python train.py --hidden_size=512 --intermediate_size=2048 --norm_place="pre" --bias="none" --tie_word_embeddings="early" --init="uniform" --init_std_o=0.0 --init_std_down=0.0 --lr_head=0.012 --final_lr_fraction=0.0 --max_steps=7378
Each number is 500 + 40 x the weight over the matrix's rms, rounded and kept within 0 to 999. Layers, rows and columns count from 0. Numbers have three digits each.

# layer 8 MLP down (transposed), 2048x512, rms 0.0657, rows 732-937, columns 288-319
460526478489520490427476542530490493479489523505509477563507455515518517493523521528496584542585
542513482513502612524519471528495539520548456473449493483530459496424510480509573481457527516498
492476454453491572434517535532588526498518500473523468468496566541413525476564488480524595465545
544522516426516516485547448543488565482509576515553530541483520453543484516504524515529480547511
468494483499443493528515429464494519545500547520453581478526584515453525483527423478477495528571
550511504521529472482573497518531505486472499423563508506491498536479552489509479532482505549509
516492467545538539487514526462513532489550530572505491529511405453515475463504544498483528518465
510459557567465532561560465535515445459430516441485491547487584516470525554534504485502434530505
521455468501536480464482485521526510476495484515501527451468498458537510476506540481487532467535
506529512540440483487475479471470516469522480447497482529472442475502449472521482529494495501498
473452564479510494525559523491533558534507463498471514445508512511475498505464540449503556521536
536461495494445587520525459516495553529450527545497453494526469493533530458469499549516487436473
464525507486447484535447551542544519517504582504459586413540411481542510481409491531469533521547
482440518507472531503451565515478488489465460461504500609548471473488541496486507458516490521497
522498486442540460493454503513475451513427514426473499471530493490434478449485495499490554582462
508486508488467480519536442519487490542454437558480481523526472562516510521534490554515489503538
488528495580492455524628465501491426536410468561500547462504436458508625534533459493536444514474
528504528559454501469493449456472530461542554445425452498512508516446457538459520524497521487555
560484538469521481474513516483485538510542525490478477495486436478562518500487491499480485552476
439460537529493527425542476471420518569505505460508482477512435511547523519502566429491515495489
532527505521441525498521571475533442528520523524483428459560541502540476472487505480538574468554
392485514465513498529500548499534545479498484570487508469543516520450500462447560512414523458432
506367474538461495513561435536504465488530488484489523475439483543446479468487450514501465583501
531507525453466476462483476493528466503514536513474479476497483422454475559498491398540481418533
573524488484531519511549534475495500518536497508507524446464496510477468482469505554452475476545
547507453530510534486493587551424492510438508562481475541535558521504441489577472529480524496536
499436558463495506487503552475467486463545480538559461507436505520503498491447561501386489490588
521505503515526528414520553548530540529500520412521452542519527508530464532464518419530486579469
454523458594481513487554493446480457510519477480552502543489530521485518494479474506493499493479
532483546464553424431488470548512536470508407581474463509507531549525404507514487427575430477455
492483522530553459488513507557484468497427476529551493526439518456434505543471476491556453489486
517462537511513484532503447496525510563493454471450494464462453524508509545484571478509491475508
393538483513503527499563494540519494469564476462477503564494581480509508529522509487535552529531
522498572477517483547478581493462471468488484572501462538483508479485436512516541513519520475551
510473534524560481517498588519517470542463444457520463532536447484574581485550480556466509461536
461523539473477523548459507466631478491471511449486514604516507503417475515458524461508484534448
476527562521498435491479416579419537470547470509501499487484495524420457479570468505552536493480
451499496415513482481520494548524502454525504500584466445442508431527505551547481463532481477443
506500522503535535514458537535545548499489483494495532514551539477457532529562511448525506509521
534493599512524512465479540539474549461488508414501479525517446495531492457548591479491553445494
521496481451505458579501524487494473474463482469534436526572366566549552431537566502481511536464
497472504470499479444501484491444546485533478457545386503553477438521498445506582468476468486541
484474501497430451511519470451490516471474520496533438530530529493538587517544523455566520490462
485439504487532459530510471546543454516593548553534520469476558472468564402506482519553563454564
499488548522504495532528498533527519479500492488486473491527426502517533453480463566449503491453
461491509474544563524512369489423495523509468454527565499517479478538462464489468504440497499490
535488576532507511512544475510493464481476505511469543527538490509543487505486506538450495524477
461457557592493491435443560475550550542497504516534478524546451529475558515477439450425461499514
511477528493421515483478529540433502455539555513508428527535522466583548465516477530471504530542
481456524510510493488497489445488576585514506471534537503454517500462572532475525520531512476529
455515481546511496468418498475507473513475470558522441525553570499523530462584454501471487557510
536483593429533483514516602449459484470480506485474515506516499453500562501510494487450471538448
532539523528540486456513510469483450523508528490560482429441494575446536503501453590417442499561
421486494486506528439491590518479457518508546491534455495446501467486473472502484484461503506473
500478499569475526545487462506561537593471524456538404460616552430560497482417493499469420497493
512497534493509497513503495495552542524489464546532476501461561523523507511480505519514496531478
460516517458476445497515579533495482478558527473484524503509513504480497486466512516511454525477
523468485501415444478489595510508545539524530439521543566488478471546485524584561522544446534471
536554537519475452530508437479513495538493554466552477455466464501481487489533459499548503548443
530530526479500460476454507496518546486402431496522480501539531548589491444504446449458546518468
477481530574567511424486543500560521484500602498479480504471623542553427523457539480474474489541
499516499563595514401505490477510536424490497571475447479448500510479513500544548445479464502555
609511511441527530509487537585524518462513428520550507502525470565514552512453538537439477500465
485497531542548464523478499437435525514549508506493515464506482488548534418519496454432440517528
420508478506442448502489505486521488509490551542500570496462470427519535482558636513527536526505
409519504419497514489489566471543579514508589497563508537477421458547459474441449483489466535585
512523420447561447475488478478555430445447484564467477465460554514485518511548486485476461475441
490514522558433503479466552497441479578526515483510461467511493472511538499510570512466519426423
513593417421499474506462537479474550486519470522431565547461455511436453493434526427496517516489
538457468542532527512523529531546445541538508599553559411453496461428520499509561491431548501562
478431544533534468518541473510504465499487441513508547525449544493470543493519556428453483441545
484526537480500488521580410449415517536506549568539494469509588481464400489476487481449548503480
529480591554524544421457497479532540530459560513511421498501574562443501508589476511587506497515
492479495589464477541488452503461503510439451350563523541566552469462490540446486476492556427565
489486454531469502500503423559497486461480564523541465566513525487506493532532476480535529516493
483542540519516529553475593500496575485518516451464544466549534526471469514544497563460467502516
507429520541490482438487558530532432527465566514577432527550490437536482476497460480493515513439
525452551467514436471508567515488461414550521473510582548544515438516455465488542442498439509447
488489423454532519549487515520447537508506474424469525509491529556503544557513500495569509562512
477562559486503520535471549430467470399422528498499490515526496527471453534465457497510546548476
488499471455472515479514505479497543467508549507528423458543517529508503462527461460521484513504
544533537540515537506562438525544523521525554469517483454494409514470483462522503512465506424519
562482482500479504482541583490453524461444528401525535510529586471425448512466522529513480492479
420558457542484551570474519475480576468519471518509480509500403380463505557449598495560455378541
541524611418485501515440470563506484556503519488447457507558527455517527591507469509499510501489
588501433492471457479540567538530470512550508508467498468469484507510551581576495565445447429476
504499503526446531441568490460554429470495496522493550486466495534476467493508518551499508455509
495500500391537531561514551539479593528449458455550503492530506497435498556540536486559515501512
523545492481503508524512449505551477500472509521495555512497467497520506486498538520528500461453
531531479502501477499447533462470491514459552477521496472480550585486505535498467483472511550546
483502433518515471430573507502512491578499509506541540522570457455425496508609502543504480582508
449503529523485496495528528581476507523474516413555501453491561504542505570538385490514474531508
524444470475497559432457447481424550432447575552486539519450545473459507470473460557414502516525
504490429481531510533420490505500484510487536490546498470507552422493429544466631395554513469533
523448498507497470502484475482490459490522515528497543487471527496492470520495446526483500533482
531502471498559460467484559511598495506432468438486557519514469393494535509557557543534472581460
502502491510452487464437578550508503519482532501451539514492487466535493532481446532472497502529
467583503528469508578433524526392487531475514522473476510505515507471487438461495474467500494505
477485569498498487530532567516478509461473475531491533573488534481522487517564483503488493518465
498470512573467478455497518505504505541542569451476479494590574529441473444439536424525488500458
523539514475433537506453512526481521477569510514467469517434445514500487504475522523469467453559
451472466512498544411514525509541559441514477563487525509458471510458505435473517448450517455556
466421517551515448521476398527545504525423497445493491487553462400495548563504509449503531551499
561496477495515486478514529613489496487514539518491520503550465467521507510548483514517515528493
473525516483455566460597493518503474455546493418525516514594451497481521485585554524485494466490
535411498455478538502478463467456462533461507456535477520565470492465575478545504496495485475551
520533518486518445479510543475494498571496541448460491435508526498476611511503523497497449485495
535508517518478534498551492511546486500496503489471448517427501426592522479525482510475429551472
430451541577485544477475486456454502540490471575537533546388480500504474549578536486558435455528
503542520516554484480521510473498476540466521491470494506476497463472533490505516527506519519538
559494522448575519472468472497525526466572511524504478572500510531570399426487517548454447434500
463505554430466448426556501475497477523508539458489483528471500479488510517504476534480575454512
559498486488489439467466494427491513468493508527512533488551442454532508491510575542520521459552
497528554485459521438452488542539498467488489561499511457484489566546501547452515474503513510616
501518524481476517508479544611517522477425495551487518472449514490442458534520480535515515495446
515500491560513526475452504548518465525418537471511476518481500449507513539515528479439457469493
422483466506511576532495496529507514457522451510458589408491533505545509423589447457537427508561
521530465552454465523557548541595584414499536457488498545601503512462506536485423484477538448512
508477477438555481536578444446511491492549455459509454492550512563565529500428514553487515561567
455515498517495535495530501515508539506504471450534495486463480478476515506544530533504588432432
487581525516477537499485479487475491507383452451575552538545548541488422440506459487493508491572
516531458486486500459551543504537496521505509504472500578468501549464489428578506512466431494482
394510531488527427458408544443490527528509450511379584475568545469468548521545462494486504522480
510543469443451478495486432484493513563502512483504434522442424451491527490506517513499565615538
577451543563481476461479544560496489507418484469486529509476559446518492482536533527458528430487
501480468462488528473521492500440509507548497538512491469502474490465485467430507533535568492493
508462502582562548518579450484439511552450493515500394486554436536535510510551578403432569570478
501569544515616478511491428569368523490557510493501486575459482509513540527506537460476501552513
501511581507434464470441496464499641511502543516403525554519521543451535456509593516480550456526
543483520463518487478479527521491508504508489471522466517545533441493449481496461480507495474490
500489500492493494502439541542553573514619520553534417505494509545548462505474499452514516485534
416446440537532502463402506455486448423511423490518495486527518498509514528475468456471465469535
481471519460569459528532488540522523579531494489530519551521538478458490537558513510501554496521
455549581521494562509545498484515512474509542406538507424568459464513541502514497452606411423520
525504516495506475584600470522484615540496487476519476506485505466520535481581584535507520488493
604530531510463486484500509490533583477568476404593523490498498550497578531553451521525486463536
521575477529459555413467440517497435495490513505531514571501426458451466481481484510490581426500
440493457469467499493401563438491413497549535518473547484551444456445436492482577549460531481505
503429515515498487506524535551474527468559544540591457513493435556527497568473545587460516517518
458525557469440480508500451492505473519527457466501455556457558500534447489502538486546489517508
538521573481435482460480469448495491463544558559469462471536459499485461469486486562436510479529
511504443482574508491489440470529458504562533522554446444450570543555466527528494411499501493535
516437494528511430461489482625429466482429472486479612463467487466541477471481426479498528478432
551524562583486464487607507442584542540542493483486425493534471429484516542552504496453498469492
544509511462458510491506554527553474529452518496528486512441475496461526486552539516501465489448
485511548505494475521580426474579559420500548480484455546481499460508496489479527557521535486500
522478539494487570500491458505473468497512456488483516518509494407587501536483506489457484486473
488451549482577432475544547543416548535455547542578567521466535521576486455524552562516502480474
425449527400533518518547439429496473477458481431556508484518488526441448514527502493517581599516
454549450456550519462448508460559567485529486451541501536581406473422467543522454492455558460500
445537524504564491551531490539447513519445556448506461466497530497501505494491462524553489498542
527484467501501546576470521514526459508502490518496567520568445466608524474515475431511502488412
472556507550431516367457434550587537466481554470480507488492565534539500566506508505498488488511
493519453558499473511581458565472427507533500535501514521539549515520543548460472439570510451467
566535569441553566521584504426514445439504407402517513474561490455435467495478515505521435524472
489532547528495539485496544566486489537456461536466519543501536558492486404545487505531488438504
446528520545585541547562491515527567466548527488506597481522552485494509514554505548478497503528
497447468536492472508487529453428515450506492566499491451604481553420470582486539527477558508520
457484528563404515522494536480478506477454547545588460490453500544525522534557546478413505492520
564461478520475501493589459514497498538433464526521554513491484545516464422481523518506481527468
480526518529501516483511488502524520481522500527494550486510554513427553542463534480469487552460
483416525448498456597510470547546495563493505537527518549476555494459454556519441502498542532480
492417529514518504502490434551498511483516522468489526521504460458452565499532511521464555542535
519476495449474488496470487509456581506515529426570507472534469471495459528500493440433495531407
407532449479510516502475534471547514502582524519530533429444473400515469446522505509543468419563
499489526514521526499444541398532518492607489578438484478500434496526480519453474561559559503455
506507483551524462480520519456555485475569510454474432567513517515539531492498538451473506513500
534459462513457469533500462538507477382408548517516516509522563568602538513480506422460544491479
539547547484450440510420476391488500483511454498527550531516415447502533470532509501493507508576
490522505430489485526477427496464453484499559517545491552470454507492475531603476518607499552521
463532474512485509506475540462401385522492499531497520498427523561521537509536428474445565531519
520495577462501419544520529453501443454549523526464480451527553486540565533436366491539539503498
459472493586499444507494546467517553531499498552583467500500466454484519517546451473479499524460
519584564534515537524588520491458589512546516476439497533534542569477483492547464594558494480532
502532452420526505556474462484424532591539490459454510487455524508527480552579525460536486491490
517476496452509474493564497480417491386530442560529446461526540471508539478461473560457534540499
520571450475629552448498429505506445490504481445522517417507561507494559482537470492471461430499
608485535532487511511468582434474526450533445445536529474505515470492520500519513514563502527448
499497591515560457497545490456469487518528431460468511493504544449450565564431536503528563573520
486469563485493440507485533492478610470542520504520541494510498469520532527504415512471480522475
472505459498527485611453559464511463542528516550515576489546491530467489476470443507485539461473
422478511508436459476553468556510555589501464537476527511421557498488464519450450474466519504447
498496437584461550495464444452493499500538496557420572559543494524543532504493506487469542405502
469486482552583534430442459524561538557472491507478535529454501500494472508483514488486539488476
470506477514578577465495472445491443512501488496517561536475510502516535516531522511494506454519
441498596465423524465595451491554394547513509537466571509496485547472514462540556493537518515457
506450442509534459446516427457533500510537480474495487557453460446512528471482526515515565492487
539575521494550483444523510431533460544529523530531509503587532515514534514438534484556485513549
497460530545515485534505538485566550501487497453456553438488496512475624523526504548517495449504
571390497427510486504541499484441485466456461523470486442585475472527558481529480575553561408482
493498456556438504496447499501510452456485489461483498589505515508474487477574517579545480463522
559527434445558528528530477445425493493505452536548534525434470530520513427543586434539453431431
501523553515463495534540495529549522469490575487505479537479525498492545536447478414530575473454
600516534492479491521537493458478526459530557560518503566501487541577492423502556482495534413464
550482460524512378480550489534527523496408474428518529490546540476547448502529478451565469519538
497548493529474465501479492500519527472466508425456451461498440484441468517543535456534484564539
490498474436540479471481551531473474450563458518531447512440522504464505488478546505454525563529
467554482540480558551574476512548540521434553572525516447534519523457516505498467511523457492526
509507520476413568507477490510566532409419501537522443494544506429513468529477484490474441503557
472560443484514463436522477489551495507485440483486473483545503532499542452486510499539451546480
427542447560582422414481469451432471531505519492584555498576508451524509513520456496561386474467
497431538453533473510569612497520459504484562527546409579508463499560517530471522494495563530396
486458469553512473505476513497584517435459526535483486468486483554459482486528485505536499506517
446522518447518447501512508470513522529538540482516470489445477479510421483504484418506508530526
577547479497513488473419511513544473541554477480562471476455496532494493557478512538533550590532
523511508522533505527476568471540500532530496442549487470498526507478476573544508474397461482537
# layer 8 MLP up, 2048x512, rms 0.07, rows 733-937, columns 288-319
476472477513521485494488534597466426464536482538465497542478481494528478528526459472504519534539
546428491524529506578470515507511497497477507520548471545507439533476467470499444462495503485482
468504534537451492544514537488506470498474554645489452510448497460504518489500515528461564461555
525486552517441431555466443517501453485597444585422438508555431545454494415482478442473523571546
523434546557480512502515448454544479479501552491519496534545477472508514447485509523542493536501
447449518549490547533471516541425573484536582543469455559422442470442541475499497525477561474506
489544489510546522538535454543485480532511480511436525539521478495491489531522501467485540582472
463512416520557491470467511510594514503517481604471468576521476477453482479463503554487517541475
460460465498544449568466476581542478477470450494494497502486518505594466538533562512496513555484
537528452541548500518510518539530544467570449553429523466510530537496485534531434569525418567504
481460460529569506463500518512491518447528560505500555481498456537492521481470559509612475474552
424473505564555481574528497530526494526509474606553439492513417482571526431468504513462509444518
540509492614564523535446515478428460547472520530490485569462456508481463477466558523513505531490
508445463492576501503462470550548491512485535501519462533530406536453447476493511557472535534464
532571486486502484489495470489512527452457449508418448520474451446519472539487520443575486532521
473445496518506463548489521512551432542557530514479487522521440530504503535504514471508455518492
500442526522551466516577500514541519455485437530525484470514532434415483493436550509443503479558
520443446521470477551579526462493465563538548525417444542477464496452438476525451526512475515463
382545521466519502533557494604404492428460475554481433481510469545562501542462438485504530510560
515463484465525520588521507479467575453542526486456461488476509523480452449429480477459475499475
471527448518508434493514513521507472456472549522460495401530507485429512485476478529609506569505
504397507571577484513490558501550485527532475503477463480564496467470450435461484471491457537541
538504476569485531478511538496549511521507469519499540561490428513477493543485460494469543530487
516398556539529461545498554542501455504523507475488517516502494470529517477520532545457511437503
504351527488439479486473518500493451455540430489502512499475479526486486490496509491534544533472
487497474573494441535429579461498530523536460528546454500521511517475461562568442474459455565483
552551430474484429557558521598453484476462465510473508498450498486517479522574424556527469474587
510580453486536507466580443496495498469493404543425525466494500519533434556484440499438446520444
489565437509543468532503479584483461476516523515458510552489527473533441524498450504477497574507
450517496574464538502479509527492487494436433482432480488563473491439480460405467483547488549492
523472510542524452497543480473593510467547499511498475568446499542510402530502522524484511599504
477458430427537462471548490534482434481601532556456490570501460521496418452446490470497556533502
498481542551518470501556538583505539509565493471520553438507469499503472474539448493481461532482
469461544498427456550495573539475500476536487623408459480489491483555455487496477472496531531450
498503511530472483452490501484565413496512533490506512555528504446510473509500469475496514582520
505434484559487524604539575516502529575561473501480468522465493533489460443501527502555479545507
504470478525489494494533514523537466517461456514531461434524520536588477539472455487474555498472
509498574523521440498499503540440501506564497509543460528515550492565486480489522545509525522513
413448525493471514555512485534497515569485493505452508466518536505450482573470552514468551451578
431460451511480461571464498555512531508502482537449488538482567501548519485443429492535508553611
465505513470476488507425518538434456472463528459487479522558512509524482434437473449503426509478
509542441528567383505517526487431497465504440487512459512526463523470408523383489472484406598535
500423460530476501520523569479438467554533502495578514458511408525512488473462467487450529495484
510488511518460452517535509475520487474466451512470489520508514443462493488475490444498498435567
509523476472446527542489459465451507460575486498499500429442484423603477510496456562439492515505
474491434546540532474447500495524508523480489509472478502444529532465503505502519584535537518517
506396495474439498545498469507480470466493509590533537516470446474488510466494457520470560545465
550520422500448513482473491571452480465526438456457468452500532478555481442432438538457538506500
484514455432484550488512529484430452502493467573480516543473462564473507584492569515476505549507
500523508579509525572459543490477432548538488510450508550519471427563478464493510537525560525506
581443477566532465507545553526546460474546556564462540400577497443570430490425413503448441530519
523538517515480501493556551459496553534557574591494414430472506508513460532435526504548560602466
467519457492529538519513553521432456489524553549506529447504458548498453484448520528479532460482
474570494537444402521453578502560566504525505555517452487544537531512507457488452538500479551475
453495489463494528511478545513502468560477510534503572457472466466503516423508474477476483486588
532529472483437498452472516554526499503532558481462466522428447427462498532456439454443512512517
441440528502515468484451497529474500492548556510438564377544532599388477466518520465532497459461
497511471492501476522505469512536515484555511518525484450542498484547448524454503533444509492474
512490481484525465480486455502494477454532497458500543441470530520535509430495465504481509513581
520471440500422490569530485535490455513500523516549512523474555511457455492487520541486506502532
487467488480501470498476463483563505456523474455444503530418547510551507467484523490468482468530
478525534534489452530523475557424496541475453465554484529534521448453453516418472456535477554603
510534480471533523500504487530488500531449546523519464533503490465460474536461466512516515571546
461508458545503500497584559532504475516497494559504550493455476537474453523488516509545514544581
526461503486489479557548453502382489526474508563455462529467490548486512468546394461482586496533
508484576543508483466473476458466498500555446475519574504493474526454439531501486514480461481565
513476478618565508498468511482511553456519550508446551446503557475518421505488414463588471580490
469389506485550544471471541535483499445512506523476557509479505443500539478496499505522534558533
476482544469495405537539442513476567522517547468486498394531558437548436483493449480498437598427
468564465418525442486509505530450507515503496516556547488490529482485433512525476489477501493506
495376455500470497550535486492436419566504503540527465547492512475480445536438476499477520522532
483437528570548488485528443516538476532534469543485473544483472557476478479472517519470548527485
393535519492540540508484487526464535458513511517547571527496518515518413516485466472502496540528
492461515517523449484453618525469444528510476532457448554515503465552493507416462517438434537469
462451500509507534487526546467489463556546495511478519428445506564481472474499435475464385525467
483439521516488467482545464502545537517505491517516444499539446503495442442480443498473521518515
530495494505476401500527601567537499526570446560480454504489539539555508442512471495447460587463
541505437502530457515463504535523499466522512489513466521529493408585500557510470487510494497528
534536516554470515585448556488469518476521530536527526532534489540459509499521525470423493520442
524431504600573479504525478571532473512569538540507473550481525540485459478471510516491579536461
511471537507449472496505464481567499548515514537410467416567445522485468527488550471499458543520
544524463542446539513554543499533421528502493525480544497435584541457480476442541561471509501486
482399506485550508471468583532515512519518498523555517415520520484548475469444448530537476523539
502500509514470485546390561544471502474547478499446486528516465539508471542494465470527501480481
523506487552476476545586492611495533499550531487500490512466449533503534535481545467472476568549
466511568497506478472529483487505492574534468451526507526538466445457468435481448612494485508518
423466498508547504539463579544526479448496507523506511473504498454524477493514593485550523511566
515406505468486500538500471546513444449444482569502568520481500552527490522483496562499511509536
427468467526543445539562493516482512501471465465457566508513461475473495450484549544441484441454
416438558492525428531571483573460456493439457530537508534424483517527501440489479542436438544487
536467510545484486541581443582484368569481441506562456574405487494537512470498399504459495527545
439506554493537519465457533501623508475512469505478590536506588543564459547519517483505516461538
527475472459481422521529467529499537535543458504495496521490489517497480536489499542482528498424
504466509501478467474494500509486476492518399534446454524462538463515476446500468522462548511485
464426530503465516475518584529494471440499495573478464510501576539585467475475554464576495627540
523476393546507556510481500604453476429497443535522535472495476552465536452478468574529556495461
407460467508504522556544523497407487422536509512417542458612477486515408435469496471500480532504
441478528450535544540521503497480470445483507538444504522453537453599441488452522536532528534530
391496471564517455593569570553487484554500577511505592478494527461450471475509448516458502512604
493511479478508540566500550534560509489529520574453524532510538506499457503447415578520511562502
495495426517564500497474491502491501415491442580389470548492487515505463472495515504468537473594
491527522537517440510442450597484457554535447505517474528401464460570518520469562457454536548614
548476512531509499500439565475423477538507497548438511515500464551535504520501528449540509537524
473456474492495400467492505523487422589524499516524530556504481520469458503497511423498472477518
495490466493552475459535564498540522456470457575449504467514474479502460484506463527521556478508
495430456491530444493471495514444486478493514497447515452496565490569487480512458563496508535505
433413497429485567569448495554449419504536520515486510502405526524533477474497511408455545489511
480549494530444440538516574553501508613507448579546546499455583463582470506473473645481489482546
480466536527528491494550527514528525523503580499434487536499508463450476466481548516477555444520
474532455530579494472426455568561526443448425566512539526460541474587471542540497591515471570481
398531488446488526481581514518533544520507529501465526438445484493457435480510463532537527510493
445496522440471435518517485520501478489483423546525512506420516503440534529419495587468556504480
495466488500535503506478582509532497498508496588488523476527518500504482479534490509533494475464
574521504536515520543507468533502499488498445518472493484556526506510486510460508484466472507486
497525484607473511541528522485531499502504517546513541501487503492553496567482459465510469536461
465447521499505573592562632506481458484569454556501472608505451489490474467494420539516453560466
452496425419515494501560563514506458538475450548542449441486497454510443552449511492496580573585
468544462518524478548536502489448557526543540554524526461513496525513440550477461593449505612538
426468543546505501465501546471513486562584559575517488535461567499485517450510501522509401495556
517509539564494528507497485441527463498544523536473535474438458526496417497452497469496514523534
538402462512539412513496520504466507547558531530462503491467501511472460510476493516503505516562
480508568492445468476409548597495414552479495510480543530544513471482485468482434516510468594546
493508452451438501527485500494497497508544505491440493467560473477448445543464511537506450540528
548506460508500506524463514507561508494517453487481548532468514473427451479516513504513461497501
501535466503447487565490517564555443498483508521416506504544497505457461553474521484515487530494
477499513550455493571569505486453445566466462511587504452436493521456486502493472494454502514541
432487445552576445551463513506514526490547477566449449476419459507443473474508476560532458496506
516496446542535493509487519463506485516468550557456442477514496542502516492500500449534508511466
499430524504493545529549540558478485527541525497506485509495467480492478476469472524550482516521
448519439503505524507544527545548497528535505565507543528458534457516489516511467529445532577467
491458475506542506481443482533501447457578503512399495440559453518513497440469490536505492526516
443495506552487493563509534552478573538542457551492546536573527494458503525435570524500525541513
466486504516481478587511521543425548515473527519449488488546501456488474437493481522530521544549
505446481522529448528590524549539517547549430541445488456469531424427456446437544476543508541509
524493538543487465483458569494461529508489495525511476491529554574533437551489542502514449506539
479512479560448526502474530512484451512589484535511539523534556492542447499498540519487508466535
546471525448455516491464585544508496522545499567492516517560464518440518516546498497470524506497
575465489513541545539487540522476473483495480515469504505438500444541490542516494537534499549490
522556397525434468484490502520515484572480506497498524488520530466449437553474548514558431466538
570535545537525474476453519492530467417476546552514584454539456494478503491408477577466490495498
517456541548508479469500548531484572494520486552490517474517551511496454526425519488461485529499
501463469430528462521558499457491477511510530524470537508508479521509449485524451491560516570527
514460445464588450553501534507517505476532526489462507490468421538533517469498461465521516534522
485508484546507510490483526478496436518442410527456485519516512442525480537461493505507477532480
380540448481517493525512451450467460473543530512501431467471560542483467521469503523506540515602
483468491481528454478484426510461431516635554602479525437463491403539557499513506439444546454490
556526378484563477514485504583472512573552501539516460510522444566476434470537470521503417568523
440495511518586478473478521548548513488499539514502521524584504464537432500491450469494452501485
503466462499576530540545545555503453512544518565537466519499472553411463393509507536468414516493
535516493542461457567537617500439492530550513527473463477505494521505535526450498469526542533494
491534485533456463595434492522449499521483475481476574550552460471568435473482496505485526491528
482446505532480450487430504514480510515498471560532460497435459488487521530433515591480473535548
475474455492526516493562534484563450486504488608422552483465484523487486503420435496550594471500
452481444513531507479508512518473458518464578490457546522476453534496487515502477512484493474437
465457492507465529537511511516469478520494517517444518523532457526499492438438440488520433521552
518462419542458451515499529528520493511486513473405513574557424511545475468468520478537520517527
507484423495565461595492501503471469563556477603374464500429452527566478585478514543479501528481
400538467569491510593515530498502493537569478537459458458530490463548416458464497533438466536546
520442443537508455539447567509504513508548499553448493474466563494474510435512467429477468599456
475523450561526427611526477489543503565496466496455455532417441493446438520480516510475551527539
481475499464480486563529496533446508546510469473531514475539509442466423541423503493473489538429
506470494449465471505447537473532526470558467478393518477419556564532488413493567500557511517548
513512492541553500580471483561498491486489461549432494492500539470517494437460457590493511500467
461462469531495453482533461506465515466532509598505505539542461513529468498489477422514479530531
517462439529557470543529477486540607498598521499490444474569538474480391535525513613522471487555
473550542508552425509523525466490431492519495478507487532542502474571442476507534523511513524529
437501524491542476465462528524466527500498514571528425423489504514490499489485558466464609494486
529521486498533411604547506557557484502515427522444485500499496504456454551535513470525466557539
464462451456515503526532451448509512493488518591490456560410436582489497536535519470560520521480
492539362518457462488542541535489483517469552562536443501556397456469462473406597572436513526456
429495544469492488551544535558489489506501514558493529418507562466536440512537469472475468531490
422470497459501524577546531417487441515511478493505572513526529495538466534452494520488487473479
443478458461512452494564494572515526402499474485522528542569496482533513421506493501477466501472
487448447508591520531476464482444489525553485489471515496541514438526492391511446477561485588562
411537447483536539575519506488509445484554510512536477484582483410502535541445501487408463464516
418491426490527496485448517475478450484474526511418479478452577487560457546443456499577474559487
459505524498583498494519493545470583501533533522499533463508538524483453510539519540512475611491
477535448513514511617517509531454521533535475513432560499501475519564492450503492517465479499502
434460510607553447526465526517488461475482517538521570489488496458515462500479512466506495491458
483500512528490427461518506564527519547483470506543545535528462476518537496515512484504551511487
534462440503501505532538456522480510510575527503457488442533412495520355521472454462514530546522
465486484478481502599497520525534543526518427549478449424498484535499502475445446518541506483480
477483502535518494489467473493562551500527486545460486512476536551524497533479453509538573504521
474494448449504475495476553555532510479469563493515534504429531519474460447527450514551496516438
499438472569495503585450537498552526487539554531498477595487596548566474490506489555435473551481
484535485489522463518528535559554466493492497478512490524447493472533388548438488459541523478482
548488470500467434510598546447583466573562429508416484498482575481500472598456496498516556503521
443490516509546455570556546482527515561492503544452508397464566479562438491523496519468516476548
475508470580482392492522527464472499544569426464445505567514503495520482525536530513447540507547
406441495487540507499488553518539441420492445487477479532503512554556469490550524501481529570500
480426459548447554570529567511487524577494454545475508494495494493566481451487559555464450451520
516554485613495508514527553482463456500536457549474527449570556510463479565535505521506457478469
521548490487474497548468537482531493522456500519456520514479478450548446544525512510570550433467
495480503503556408521502473484515485534559549510405457494424473490500510494486486495482559488534
548449391497519460530553514479514493514582533535481523466520463496556407434441506495480506537596
532503485470484513559485434479505472585492513579449448475489510513396439465545500494470545577578
494557463553553506506490539536496579557452542492511445435416503520506455532509544520476520568523
439466530573495415529474546530465551450511523612516496477450464518456493477463442478510458571469
534464524505535453466505540491395453500499505601572521408538516550504529488465503485552501487501
453528435563523510485543454509535480491538443503483523510524494473489443475555510517513451509484
493488509533487442556530572514493459492541474503488468503485438579495537474435482494492525465504
458517482486479557512522476491524509463483522495526539457491514551518463525492479515508490534517
443470491493519402601515411459569578494547498507473466544563435446537374491490478476429455516577
520410516555486507499451543488496504517549489474451442470474419532513488535472482442454513559444
493466434547578498599554480482537514506515453531567494512496485522490437432464503512495426487536